Part of a small language model's weights.
Architecture: learned positions, no biases in attention or MLP, tied embeddings.
Each number is 50 + 10 x the weight over its row's rms, rounded and kept within 0 to 99. Layers, rows and columns count from 0. The size before them is the row's rms in percent of the matrix's.

# down: layer 4 MLP down (transposed), 384x96, rms 0.134, rows 308-376, columns 48-95
# up: layer 4 MLP up, 384x96, rms 0.165, rows 309-377, columns 48-95
down308 096:34 52 45 52 43 52 59 33 58 62 38 57 44 50 61 64 38 34 45 54 54 62 64 45 58 62 45 61 56 55 49 55 50 57 59 35 46 53 34 42 34 66 45 40 48 40 53 62
up309 073:63 69 36 52 45 59 36 64 38 49 37 43 49 45 69 40 59 55 37 47 51 60 59 33 52 33 59 46 43 39 65 59 55 55 46 54 62 64 47 41 33 42 55 44 39 30 45 53
down309 082:51 46 51 51 59 48 56 51 43 52 23 65 35 68 48 48 59 48 46 49 41 63 63 39 38 39 56 52 46 37 54 51 66 31 50 50 59 68 49 59 43 49 40 59 54 56 56 46
up310 062:34 46 57 59 49 50 55 63 36 46 46 69 47 36 69 49 53 52 51 73 53 42 62 34 47 39 48 43 48 67 32 40 65 54 62 45 30 59 45 64 50 58 59 54 44 44 43 44
down310 063:38 45 61 46 44 58 66 44 51 51 40 36 43 35 50 40 51 48 59 53 57 30 54 57 48 52 48 55 54 52 47 36 41 64 60 54 55 44 63 42 37 38 61 51 53 48 57 36
up311 103:60 47 40 67 61 44 57 64 50 45 47 41 62 42 52 59 57 47 49 42 52 41 56 54 65 37 65 43 54 51 33 45 69 43 64 46 52 24 44 59 56 37 63 48 37 71 32 46
down311 094:63 44 51 57 62 57 54 30 49 74 46 50 62 50 54 34 58 66 56 57 33 59 55 46 43 54 59 68 50 44 52 36 54 40 50 38 38 45 51 57 59 67 43 41 54 42 46 33
up312 095:40 45 52 36 61 51 61 28 39 42 64 67 72 49 46 58 51 34 35 63 45 68 71 54 62 44 67 50 42 43 44 34 49 49 66 58 47 49 32 54 40 60 75 36 44 56 43 59
down312 101:69 56 38 43 47 69 46 37 48 61 42 51 64 57 42 49 32 45 52 56 51 48 41 58 56 61 45 39 58 47 53 29 64 50 51 60 64 57 43 58 43 51 44 44 58 49 23 58
up313 080:53 62 55 60 65 62 32 54 59 53 42 47 50 48 59 16 51 53 45 60 45 45 39 48 54 40 50 63 46 56 67 42 51 61 56 52 54 47 50 49 49 58 57 57 57 31 49 42
down313 069:51 51 51 29 31 43 60 51 51 60 21 44 41 54 49 56 52 49 54 43 50 47 56 49 52 56 63 43 58 30 54 27 38 55 29 59 59 70 61 46 39 41 35 44 43 58 50 41
up314 114:73 60 46 64 62 66 51 63 35 44 41 53 55 49 40 46 51 60 38 73 44 45 50 26 28 48 49 54 47 59 47 48 52 59 51 34 57 66 64 59 34 50 59 58 53 40 53 46
down314 084:39 38 52 41 41 42 41 28 62 65 64 51 43 52 62 40 49 39 62 56 56 63 38 70 61 53 43 37 64 40 57 45 42 52 44 64 56 39 43 45 49 62 49 38 53 51 52 63
up315 086:39 40 43 48 57 52 55 53 38 68 42 51 43 55 59 41 45 37 53 47 47 45 50 48 63 46 57 40 43 52 47 31 49 73 76 45 46 27 42 45 60 31 41 67 30 53 52 41
down315 096:34 55 52 63 67 40 43 38 39 46 33 66 52 40 41 34 29 39 64 55 42 46 53 73 56 51 50 52 38 41 36 56 54 74 46 41 60 58 51 43 51 64 47 42 49 43 65 42
up316 085:39 33 62 28 30 50 54 45 53 51 50 52 47 57 50 47 45 62 72 57 50 50 61 59 48 50 55 60 34 42 51 35 36 36 39 53 49 42 62 49 64 43 42 48 44 53 38 50
down316 064:45 71 47 71 64 39 41 53 56 31 48 33 39 45 51 43 73 53 44 40 48 39 53 41 58 49 42 41 64 55 48 64 69 52 67 40 50 60 41 54 46 67 63 54 51 47 51 49
up317 113:61 40 47 47 70 32 48 41 41 48 55 42 45 37 38 60 58 45 55 41 41 55 44 63 30 42 41 45 64 73 38 47 53 47 42 58 53 60 56 69 39 41 49 50 33 64 48 56
down317 100:54 33 45 48 31 48 66 42 54 43 58 58 39 34 49 59 70 61 48 47 49 59 50 29 56 40 57 55 39 32 65 58 41 41 60 49 46 62 79 52 32 53 59 35 54 57 45 33
up318 120:53 59 60 48 54 47 44 64 55 54 49 55 49 53 61 40 46 53 42 58 52 54 57 50 48 36 58 46 49 39 57 50 34 28 57 49 26 29 56 47 48 60 51 64 24 61 53 37
down318 118:47 62 47 51 49 54 67 62 40 55 55 50 52 52 61 66 57 49 46 30 33 60 47 52 26 45 58 51 37 39 48 59 49 39 48 50 46 45 43 52 45 55 39 63 49 45 47 54
up319 075:46 53 62 45 34 67 48 56 52 59 30 37 40 51 36 38 47 64 45 61 54 36 42 51 42 50 65 44 57 50 49 56 29 56 50 48 48 41 67 42 67 31 42 40 47 66 44 72
down319 068:55 47 20 54 57 50 46 44 55 42 59 55 69 45 52 52 46 53 62 66 48 42 50 65 62 51 49 72 58 49 44 57 63 60 36 54 36 49 44 65 44 51 73 67 47 39 56 33
up320 114:59 24 56 61 51 53 53 59 41 49 41 40 40 69 46 52 57 40 70 44 57 56 54 40 29 36 55 41 56 58 46 36 43 32 40 45 35 52 57 59 53 29 54 59 40 52 59 51
down320 115:46 46 56 49 56 47 53 35 57 42 53 63 63 54 52 43 42 56 59 58 35 55 62 61 43 44 49 35 40 43 49 50 51 42 54 46 52 43 59 49 46 60 32 50 46 51 47 54
up321 132:37 67 44 41 47 55 52 49 50 37 34 50 45 36 48 50 59 58 47 63 32 37 43 65 51 46 48 62 62 65 47 41 57 41 36 53 36 64 57 54 50 52 36 59 39 61 44 57
down321 133:59 61 29 44 55 42 57 58 42 51 70 43 63 40 59 38 62 48 38 66 49 46 58 71 52 41 56 60 48 36 61 52 40 43 52 48 54 60 44 57 57 56 52 63 53 68 43 41
up322 134:71 66 47 50 33 63 49 74 59 56 57 44 41 43 37 53 47 56 42 57 59 41 45 48 62 34 47 46 35 54 55 43 52 44 46 43 46 40 74 51 48 57 36 35 33 49 45 39
down322 170:48 37 36 54 42 59 50 59 70 49 65 50 26 46 41 53 50 39 45 58 75 43 36 76 65 47 45 61 42 48 50 41 40 54 40 57 35 47 58 34 54 59 22 29 64 50 39 36
up323 109:65 44 47 71 58 34 57 42 61 59 62 46 42 59 52 23 46 34 66 29 49 56 39 56 57 52 61 41 64 62 42 54 38 47 51 75 54 58 51 43 49 43 47 45 67 49 57 41
down323 067:53 55 49 35 47 65 39 63 37 34 42 56 60 46 44 83 48 53 32 68 58 37 57 39 51 54 43 64 43 48 54 50 67 51 55 19 48 42 49 52 52 66 50 58 32 59 46 50
up324 083:54 63 48 58 44 52 45 46 54 31 41 62 75 52 60 37 60 39 47 60 64 35 71 44 44 42 42 53 60 56 39 49 47 53 54 52 42 62 51 58 33 58 56 58 38 55 53 57
down324 063:57 25 49 47 55 56 46 43 41 70 70 48 41 44 40 47 42 54 43 49 45 57 32 51 53 66 46 48 42 52 58 56 46 52 44 46 55 61 57 46 56 29 36 34 59 69 42 35
up325 082:51 55 30 75 61 47 42 60 60 48 56 66 49 56 46 34 57 31 70 47 45 40 60 39 38 34 25 56 48 59 67 69 47 53 45 50 62 59 63 57 46 63 60 39 51 32 59 36
down325 069:55 57 65 55 62 58 62 54 38 55 51 41 34 47 32 67 39 71 27 44 35 59 45 58 51 57 64 42 51 55 32 33 59 50 60 52 59 54 36 38 51 25 31 58 40 60 53 58
up326 082:45 66 52 49 52 49 48 39 40 65 38 67 51 42 61 62 32 45 51 47 39 34 46 51 63 46 62 63 33 48 59 37 54 43 53 49 62 60 57 51 72 46 51 59 50 54 48 51
down326 080:61 48 53 61 57 37 41 49 38 48 35 31 42 56 57 68 76 53 51 66 47 46 48 62 58 41 39 54 45 54 26 50 55 52 59 44 43 46 43 43 65 52 49 64 50 41 65 48
up327 121:74 58 69 49 54 46 57 58 37 39 42 51 52 50 54 51 50 49 37 54 41 47 44 42 37 36 56 58 46 49 51 47 56 29 61 43 55 24 42 59 61 42 58 43 40 65 52 52
down327 120:55 67 57 45 55 41 38 50 45 49 45 52 60 46 57 65 75 47 53 41 53 52 57 56 47 61 44 56 15 45 49 45 56 30 61 42 41 32 31 64 57 73 51 55 49 52 46 49
up328 117:50 62 59 52 38 54 54 30 53 55 25 59 63 39 51 50 62 64 36 57 55 59 47 49 42 54 51 64 47 49 59 61 75 37 61 37 67 42 37 56 52 52 37 40 51 45 58 61
down328 127:53 65 61 55 37 48 51 48 50 52 26 50 44 50 48 52 48 65 58 26 56 45 40 43 57 78 49 53 54 40 51 41 45 42 49 43 51 35 39 47 45 53 66 61 36 63 58 46
up329 135:49 69 48 39 44 51 40 58 52 48 43 50 59 58 58 33 44 49 55 38 28 30 53 50 53 35 42 66 48 52 61 48 55 40 34 46 65 55 52 58 48 53 64 65 55 44 57 38
down329 107:49 23 52 65 55 45 63 47 56 61 60 51 37 45 37 53 57 44 45 60 60 58 28 57 33 48 60 37 52 47 40 50 35 64 71 65 48 55 53 37 52 43 52 29 43 74 54 54
up330 161:65 55 55 43 64 52 50 48 51 66 55 55 65 36 58 47 44 60 52 54 62 56 52 41 55 43 45 41 35 65 53 56 72 46 47 42 30 61 55 44 32 41 63 51 38 30 51 39
down330 183:57 56 62 52 54 42 60 35 57 52 60 45 57 42 53 66 56 59 50 41 47 48 44 60 49 61 47 53 49 46 57 58 41 59 38 56 42 56 55 34 57 24 58 58 37 32 72 41
up331 124:59 49 51 67 46 60 43 46 62 41 25 49 48 64 68 68 45 46 40 54 57 54 56 45 56 52 35 49 57 61 37 39 49 43 67 59 38 62 50 54 43 47 58 43 59 56 53 48
down331 090:46 53 52 33 55 41 49 48 41 49 79 43 47 30 43 32 50 55 53 42 51 62 51 38 52 45 58 61 46 50 43 64 46 50 53 39 70 49 64 49 57 41 48 43 41 46 53 52
up332 131:47 60 43 35 51 57 52 53 48 43 34 63 50 54 52 50 51 59 41 65 57 33 44 41 39 40 58 42 44 60 35 40 53 50 56 30 30 45 52 63 56 42 52 45 60 53 25 58
down332 130:53 45 30 45 50 43 49 60 53 55 40 54 59 59 42 55 68 55 53 35 44 46 32 46 72 41 45 54 46 63 46 70 51 53 58 54 34 45 36 44 53 52 69 82 58 44 31 66
up333 118:63 53 37 59 50 49 51 47 58 46 58 48 78 30 45 29 56 56 56 73 63 51 63 48 52 34 40 71 53 40 54 60 57 45 57 53 55 52 62 53 43 57 46 54 43 24 44 50
down333 116:48 58 40 49 56 53 63 50 34 52 40 35 64 43 39 64 60 46 41 46 54 52 49 48 60 44 52 70 29 66 43 57 43 43 50 53 48 55 59 61 66 62 65 40 39 33 68 57
up334 127:50 49 48 57 34 46 68 50 59 56 68 60 39 39 48 43 50 39 52 48 56 30 49 27 33 32 53 36 61 48 59 43 62 72 43 35 40 52 47 42 52 44 51 35 43 54 53 54
down334 163:47 59 56 52 36 52 73 54 47 48 57 57 53 32 51 55 58 52 46 52 46 40 42 46 25 34 60 54 47 31 38 57 44 39 60 45 68 50 52 45 55 43 44 50 46 43 39 52
up335 118:66 52 39 38 47 61 57 47 36 50 38 39 63 64 42 44 53 57 44 60 35 53 49 33 43 43 47 57 54 29 65 57 54 44 46 63 54 49 68 60 60 48 47 41 68 57 40 28
down335 137:40 54 61 46 53 35 43 55 50 35 45 45 59 63 47 54 34 55 53 42 49 46 47 79 61 50 45 42 46 59 39 46 46 58 38 63 45 44 53 52 46 74 51 39 51 65 45 62
up336 103:66 60 45 51 61 61 46 55 51 67 32 65 39 50 46 62 58 48 40 34 50 37 37 65 42 50 81 38 57 50 45 45 35 60 42 63 56 47 63 59 65 33 59 31 56 55 56 37
down336 102:47 59 44 55 64 41 59 49 49 50 55 45 44 51 58 46 53 73 67 56 66 50 24 55 67 50 60 44 52 43 44 48 56 34 50 63 57 43 65 46 48 55 60 44 55 48 60 46
up337 073:52 45 29 72 56 47 50 48 45 43 47 48 41 47 71 29 73 38 55 37 60 40 46 68 44 47 57 51 63 61 55 53 40 54 60 46 48 60 56 36 36 54 50 34 53 59 59 47
down337 060:42 51 53 44 41 48 38 55 51 45 43 45 55 55 32 66 44 59 48 62 48 49 50 27 68 47 44 76 47 42 46 46 76 60 38 39 61 63 47 54 63 36 54 65 40 50 41 45
up338 078:39 46 36 52 45 35 43 59 37 52 39 55 52 48 46 66 61 57 50 53 49 27 49 47 39 62 53 62 51 46 66 39 65 51 39 63 51 47 53 57 37 53 54 26 51 52 60 33
down338 078:29 46 68 52 46 56 56 50 43 51 54 51 45 64 47 37 52 51 56 59 48 66 52 52 58 37 40 46 49 50 50 55 42 50 41 38 43 45 64 71 53 47 58 72 23 47 40 50
up339 097:58 33 61 53 68 48 48 58 54 51 31 38 63 51 53 50 33 50 43 52 48 40 55 33 59 42 44 48 50 57 58 31 49 61 60 41 35 50 52 53 55 56 65 32 69 52 50 50
down339 106:37 64 49 61 47 54 52 42 55 35 36 56 60 45 50 59 40 47 56 48 69 43 47 35 57 58 53 64 56 46 43 46 45 43 52 72 32 66 43 29 54 59 50 32 50 38 57 59
up340 045:53 61 57 43 41 64 49 53 50 45 38 65 37 57 71 66 48 47 22 41 50 49 45 35 37 40 51 49 45 52 36 42 52 39 55 42 47 57 62 60 52 43 58 39 46 58 56 60
down340 047:38 43 55 36 49 59 57 48 69 65 53 46 57 40 48 55 50 48 42 46 30 40 62 48 48 40 42 66 43 53 60 55 57 49 51 46 60 60 51 47 44 54 68 47 48 63 44 47
up341 091:54 63 51 34 53 67 64 73 51 46 55 61 52 41 49 53 69 65 52 43 54 51 53 69 45 44 61 45 49 43 35 37 59 44 50 61 49 60 38 59 45 54 44 55 36 38 27 39
down341 087:48 53 37 39 53 61 50 62 58 59 46 55 40 61 49 46 64 41 66 43 47 46 46 54 64 44 52 65 34 42 48 44 41 49 55 49 52 53 33 46 26 69 67 58 48 44 52 42
up342 097:38 62 35 66 58 49 59 54 48 46 33 56 50 49 51 42 62 46 46 47 79 46 52 29 27 45 32 48 52 51 55 52 54 52 67 33 41 48 53 56 25 72 47 51 40 49 63 63
down342 079:54 55 45 34 54 57 48 37 57 37 58 34 34 53 33 57 42 55 48 59 39 67 52 60 57 40 64 51 51 47 36 59 59 52 49 58 39 48 42 49 58 29 61 63 41 62 40 45
up343 065:44 41 49 42 48 68 56 44 64 56 51 42 46 42 43 55 29 51 72 45 41 52 42 50 57 62 67 63 33 39 60 53 61 56 55 55 66 39 55 34 57 49 50 54 57 40 56 38
down343 062:43 50 40 54 44 81 51 59 55 50 50 35 29 43 64 31 32 54 49 63 36 57 45 53 44 36 54 62 53 46 58 53 62 44 38 50 59 52 58 59 39 36 67 55 48 59 40 37
up344 079:28 49 50 33 66 45 56 43 45 51 53 52 48 59 56 71 37 52 24 64 45 44 45 52 49 50 66 60 60 44 35 34 54 40 35 53 46 77 48 59 63 44 59 53 42 41 42 55
down344 080:34 51 41 50 58 52 44 38 66 43 45 62 52 66 48 45 38 53 40 58 38 51 64 53 43 60 53 40 44 50 50 58 45 38 72 62 44 51 38 37 54 37 46 49 55 51 39 57
up345 096:39 55 29 55 62 35 68 50 55 59 51 61 51 49 53 35 62 41 62 38 60 31 56 62 45 50 52 30 59 45 67 55 51 38 55 51 47 51 53 50 44 65 59 53 49 55 55 48
down345 084:49 53 66 53 43 58 45 57 50 44 40 34 49 67 53 58 40 59 44 63 36 78 44 39 67 50 35 51 37 57 43 45 64 49 48 50 49 49 52 48 47 36 38 67 50 49 39 48
up346 123:50 51 48 31 52 57 45 53 55 58 46 63 46 46 45 53 55 56 35 52 38 64 58 55 66 51 51 35 57 50 51 40 40 32 57 51 61 36 40 59 33 39 63 59 53 52 51 52
down346 098:48 44 50 67 53 50 41 44 43 54 50 48 57 46 51 45 50 45 56 50 66 41 51 62 38 44 45 68 44 61 44 53 60 69 44 43 40 69 53 47 74 59 37 56 54 48 62 41
up347 082:52 65 54 57 38 40 64 52 47 68 63 37 42 56 54 62 54 45 39 48 68 52 37 37 39 49 42 37 45 55 37 52 49 53 54 36 53 47 50 41 37 53 39 40 24 45 18 44
down347 088:42 62 68 48 60 50 53 29 61 58 48 42 53 54 50 59 37 55 26 44 53 41 72 50 43 43 53 49 61 40 47 59 48 39 51 35 47 60 41 41 41 62 47 58 47 61 36 56
up348 112:47 65 56 60 56 49 34 42 64 52 36 51 57 39 56 45 57 53 55 54 43 34 50 34 58 42 46 43 36 49 46 54 57 43 63 36 49 57 38 45 53 62 56 36 47 45 52 45
down348 102:49 50 55 55 46 57 52 54 41 53 28 42 52 53 45 59 42 53 43 45 37 55 34 48 50 39 48 43 74 55 39 51 42 32 48 69 58 47 54 49 57 50 57 65 69 51 61 46
up349 112:51 50 44 38 29 56 56 72 55 56 52 57 43 41 64 44 55 55 41 67 68 54 60 35 33 42 62 37 35 55 57 33 53 62 62 54 42 45 55 56 34 52 44 39 50 51 41 52
down349 149:47 38 42 36 33 51 62 65 64 65 56 58 66 33 42 39 43 48 22 59 46 42 50 52 59 48 47 47 45 56 51 49 56 55 68 68 73 47 47 55 54 37 54 41 52 65 59 54
up350 075:68 45 52 48 58 58 43 53 64 47 55 29 50 30 29 53 47 45 50 55 61 37 51 64 56 47 56 50 39 37 56 52 66 40 52 52 73 41 62 42 56 49 54 57 65 49 44 45
down350 085:56 51 42 47 53 54 51 63 70 41 65 42 52 41 32 45 33 35 36 58 57 44 53 58 41 54 42 54 46 66 48 41 61 66 51 61 60 42 61 48 39 58 47 35 47 65 49 50
up351 100:38 51 71 63 46 64 42 47 61 50 35 44 43 48 41 52 27 42 65 64 64 53 65 45 41 39 57 45 40 65 46 37 37 61 68 42 53 63 65 47 65 49 43 55 36 62 53 61
down351 118:64 34 59 57 64 44 43 34 63 41 51 58 39 57 52 41 51 36 39 40 51 56 64 62 62 35 48 46 50 50 50 37 46 58 45 51 31 51 45 39 55 44 45 54 46 61 64 36
up352 115:48 46 34 43 46 57 55 50 74 50 58 50 33 68 53 54 49 53 67 31 62 44 34 57 54 54 49 48 49 38 51 33 55 38 56 40 55 42 59 56 59 45 40 44 44 27 44 42
down352 089:61 53 66 47 53 51 38 50 48 49 48 29 57 40 44 36 47 50 31 66 45 43 58 57 51 51 40 50 44 54 38 69 75 62 45 62 39 56 40 40 43 62 51 65 58 54 70 73
up353 121:38 49 75 48 44 47 59 63 53 34 40 56 56 49 47 40 50 46 51 55 50 53 54 58 55 41 42 42 44 74 52 43 53 29 36 59 53 55 52 65 34 53 55 69 59 47 36 38
down353 111:58 52 61 35 35 54 61 42 65 42 43 66 40 58 47 57 51 65 52 35 59 54 62 42 58 43 51 56 52 54 61 57 75 47 40 45 48 34 65 42 55 53 40 48 58 44 61 59
up354 061:54 49 47 30 31 57 67 58 59 45 58 62 53 43 58 41 53 62 59 37 60 45 47 65 62 40 64 38 29 43 47 54 60 38 58 50 56 45 63 60 56 56 54 61 50 58 43 32
down354 061:59 49 49 45 52 41 51 47 36 43 48 35 48 54 37 64 37 55 38 71 59 44 65 59 42 48 31 56 62 55 44 32 57 41 39 59 62 66 32 43 41 75 48 66 50 47 80 52
up355 077:55 43 59 47 42 53 56 58 44 44 55 58 48 34 37 29 50 38 40 43 57 53 64 51 58 48 35 43 54 76 76 58 55 57 56 47 46 49 68 57 32 54 53 50 53 35 57 36
down355 075:55 55 47 43 51 59 54 58 44 34 61 54 50 43 51 51 46 57 46 46 57 46 54 54 57 51 47 70 65 55 34 42 32 33 49 37 60 44 60 49 61 51 46 33 59 42 40 70
up356 091:66 59 22 50 44 45 61 55 48 64 44 42 62 50 35 56 49 38 46 66 34 60 58 53 63 50 38 38 49 65 51 50 59 59 58 43 52 57 50 47 34 66 54 35 22 49 58 54
down356 096:53 58 40 42 50 44 51 41 40 42 47 37 53 50 37 46 62 52 50 38 64 48 57 60 42 45 66 60 60 58 48 44 43 47 50 72 60 67 54 62 64 49 60 40 80 54 25 40
up357 090:46 63 51 62 73 55 56 36 33 34 38 59 67 44 49 62 35 54 66 61 58 52 50 42 42 47 42 36 43 45 70 46 50 45 50 51 45 67 57 38 42 47 42 59 54 51 42 47
down357 092:51 43 50 43 39 59 53 60 55 62 45 46 46 39 52 60 26 56 46 52 38 53 53 53 62 55 42 21 48 53 57 53 56 37 56 48 47 64 55 60 49 20 40 33 39 55 41 39
up358 120:38 52 55 43 50 63 49 60 49 55 50 50 57 52 73 60 40 52 54 61 61 48 56 42 55 39 55 62 44 50 43 45 41 46 64 41 24 56 37 40 39 62 55 49 47 70 40 23
down358 125:45 68 40 58 47 55 49 51 64 58 49 54 62 49 62 60 46 68 45 47 64 63 63 38 55 60 56 51 44 37 45 55 44 49 59 50 44 40 47 42 70 49 48 33 28 39 54 53
up359 118:48 39 65 53 35 59 64 55 43 47 56 60 63 43 73 41 25 36 53 64 70 40 69 48 62 30 41 38 49 49 58 70 43 45 45 47 53 42 51 55 46 55 46 68 55 36 44 40
down359 135:66 24 62 65 58 36 53 58 49 61 54 50 53 34 42 60 43 45 26 57 56 57 56 53 59 40 52 67 77 40 48 48 41 48 43 41 49 58 41 53 66 62 53 56 29 39 40 33
up360 095:62 60 40 50 53 67 60 41 52 63 53 51 28 55 37 67 41 50 54 59 44 50 52 56 52 47 48 52 73 53 40 41 50 65 71 45 53 67 68 42 52 47 43 52 59 52 62 54
down360 090:34 47 50 27 40 24 59 59 41 57 65 31 45 69 41 50 63 65 47 39 62 46 52 66 43 49 60 53 48 46 51 56 43 52 32 45 47 52 46 34 43 56 47 55 45 49 41 49
up361 078:59 32 48 62 59 68 54 55 36 57 51 55 39 61 48 55 42 50 41 55 36 39 39 60 42 48 59 44 24 49 57 52 59 49 43 62 48 54 68 50 60 58 44 32 51 48 68 60
down361 088:34 45 59 53 46 40 42 30 70 56 37 65 48 62 47 62 53 48 60 32 40 34 29 68 60 51 56 44 52 66 52 59 39 49 54 63 49 41 30 46 60 48 62 40 46 53 48 46
up362 132:43 47 65 63 46 46 65 58 28 46 42 62 46 40 52 44 59 44 47 58 45 40 64 41 52 36 52 58 42 60 55 56 25 52 56 37 55 43 40 79 59 59 55 69 46 43 47 44
down362 134:73 53 55 33 65 45 61 72 35 53 51 67 61 45 50 35 58 50 65 59 48 33 59 63 58 56 49 43 51 49 60 60 40 53 64 41 46 42 43 66 55 65 51 59 38 42 60 53
up363 087:52 62 66 47 70 41 47 61 56 59 39 47 47 42 28 57 39 64 45 78 51 48 34 53 48 42 49 56 49 55 62 43 55 41 46 44 43 50 66 40 50 40 43 49 50 54 27 56
down363 075:49 67 40 64 48 50 60 36 51 47 69 60 49 45 66 29 29 47 52 20 44 59 59 50 70 61 52 58 51 48 30 59 39 51 40 45 47 65 49 51 46 55 50 44 38 36 55 34
up364 119:63 52 41 62 63 50 41 41 53 59 51 56 46 59 50 44 33 39 55 49 40 44 43 43 38 41 36 73 48 65 62 32 47 60 45 49 69 56 67 34 46 38 43 40 59 37 66 45
down364 098:34 45 53 51 49 48 66 52 53 38 58 49 40 48 55 57 66 60 47 55 46 43 58 65 46 71 47 43 51 26 47 47 62 46 63 58 37 54 39 66 50 44 45 54 55 49 40 50
up365 081:51 37 47 40 56 52 39 42 47 56 36 53 28 40 48 56 38 54 43 58 43 32 58 49 38 50 57 55 53 22 56 42 56 63 59 36 51 61 51 60 47 55 66 40 35 38 29 39
down365 081:54 55 59 62 51 63 52 56 45 44 60 39 70 62 27 47 52 35 55 48 56 50 39 52 54 56 46 45 47 53 56 64 55 47 54 30 48 40 50 45 47 59 47 37 51 47 60 40
up366 121:62 44 60 59 58 56 58 45 41 46 54 43 60 48 57 55 57 59 44 42 61 67 44 72 59 40 45 50 42 52 42 55 65 33 61 43 60 45 40 35 38 59 47 29 54 58 53 57
down366 129:56 51 40 58 36 54 37 54 52 51 64 39 45 44 49 38 50 60 54 34 39 48 50 45 53 57 55 48 34 43 47 60 36 52 38 40 44 39 42 45 55 39 58 57 33 68 56 60
up367 095:47 31 37 48 61 67 45 45 73 59 73 47 46 53 45 56 57 40 36 59 64 36 50 53 41 59 58 51 61 34 44 59 45 46 69 53 50 44 39 42 51 50 55 50 62 40 51 53
down367 112:57 50 45 62 63 57 45 59 59 55 72 52 53 56 50 60 51 48 51 63 25 47 44 46 37 40 65 50 49 56 41 61 50 40 52 70 67 49 44 40 50 34 49 40 48 42 56 48
up368 107:52 59 60 57 36 59 31 49 63 63 62 57 45 38 65 44 61 41 41 45 44 46 35 58 41 43 60 49 35 54 51 46 66 50 70 34 44 57 61 52 52 36 60 23 56 32 41 59
down368 097:59 51 52 50 56 43 59 29 47 47 41 47 55 39 46 80 43 53 69 46 32 56 47 52 66 50 36 51 58 47 58 50 42 56 45 57 41 58 63 50 45 27 41 43 44 31 51 55
up369 096:44 54 39 36 49 40 54 48 49 58 51 43 67 51 47 70 62 60 39 58 40 54 52 48 50 55 48 52 48 36 63 51 60 33 57 41 69 51 54 59 31 42 52 49 55 43 46 54
down369 080:50 42 32 47 65 68 49 60 29 45 51 33 37 59 60 44 55 57 56 53 67 53 55 57 25 37 43 38 47 57 41 48 33 60 41 55 39 53 46 58 60 72 56 49 51 46 49 43
up370 167:64 43 39 30 50 36 59 47 42 60 52 36 70 50 44 57 41 49 59 51 69 38 51 37 58 51 41 53 42 44 45 44 65 30 46 47 50 53 55 50 46 56 55 68 53 50 60 56
down370 177:58 66 46 46 40 45 61 56 25 38 59 54 57 47 50 69 41 43 44 49 77 59 57 33 58 56 53 52 33 44 48 52 46 56 52 45 53 62 58 42 76 55 56 46 40 50 53 65
up371 114:51 55 50 31 63 66 50 64 48 57 55 47 38 58 39 33 57 53 52 41 49 43 48 64 46 67 46 56 49 44 29 39 53 45 45 59 57 53 47 47 62 35 47 63 55 65 65 35
down371 110:60 42 57 57 54 33 60 31 43 44 53 53 58 31 53 57 41 51 40 50 53 53 60 42 61 49 66 42 53 37 57 64 45 44 56 47 47 57 60 73 40 57 47 36 43 34 50 48
up372 119:41 59 45 50 69 56 59 42 46 57 57 50 65 43 41 69 43 38 63 35 59 57 49 43 53 43 63 55 53 60 44 59 41 28 74 61 56 34 55 48 49 48 51 56 51 53 50 36
down372 113:50 52 60 60 54 45 58 63 38 47 51 42 47 61 36 53 62 53 62 39 50 58 55 44 29 59 54 34 54 49 72 56 58 64 58 56 41 59 46 39 55 47 28 43 60 51 53 42
up373 130:44 57 41 58 62 59 66 52 49 51 71 55 54 59 70 35 56 49 64 45 47 54 51 56 42 43 41 32 43 68 33 35 52 31 35 60 42 44 65 56 58 38 46 55 37 45 48 55
down373 142:56 54 61 57 61 41 57 66 56 46 72 29 60 53 50 50 60 49 61 68 49 36 49 53 45 30 48 51 28 70 44 43 47 56 45 49 55 36 47 31 58 53 60 62 49 39 38 49
up374 129:37 47 59 59 56 45 65 44 50 51 58 40 49 62 52 65 62 44 45 63 47 65 55 53 56 48 43 64 42 72 26 41 43 42 65 43 44 53 48 63 45 41 71 41 41 56 54 45
down374 131:44 43 54 63 45 36 43 44 46 52 67 51 63 57 46 66 53 75 50 62 41 51 63 60 62 47 58 56 47 43 43 59 49 33 37 47 62 31 22 59 51 54 47 48 47 40 44 38
up375 113:28 48 60 53 47 42 52 44 50 45 28 45 60 42 46 43 59 58 54 65 68 35 60 50 50 47 46 45 52 60 43 58 53 55 54 48 45 36 54 59 52 65 59 45 57 51 34 60
down375 102:66 57 62 48 64 37 48 53 57 42 35 32 59 50 61 52 63 58 70 47 50 53 41 50 49 49 50 80 54 56 56 62 41 35 49 71 40 60 47 45 43 49 44 43 56 50 48 47
up376 089:50 44 50 42 56 76 58 52 61 55 46 35 50 51 43 58 43 61 50 62 38 63 47 42 48 54 64 57 47 30 63 47 38 63 42 51 63 51 52 44 51 46 74 56 57 49 59 34
down376 102:45 69 56 66 47 78 53 43 48 48 40 33 49 49 61 40 43 57 46 64 44 61 54 41 63 45 36 55 39 42 53 58 71 48 53 43 37 47 58 55 24 49 60 65 55 43 42 38
up377 107:58 48 31 74 57 50 50 51 40 59 36 62 53 45 56 54 66 45 25 55 32 41 49 50 35 46 55 30 46 65 47 49 68 50 52 35 56 47 63 42 37 55 49 40 40 54 42 75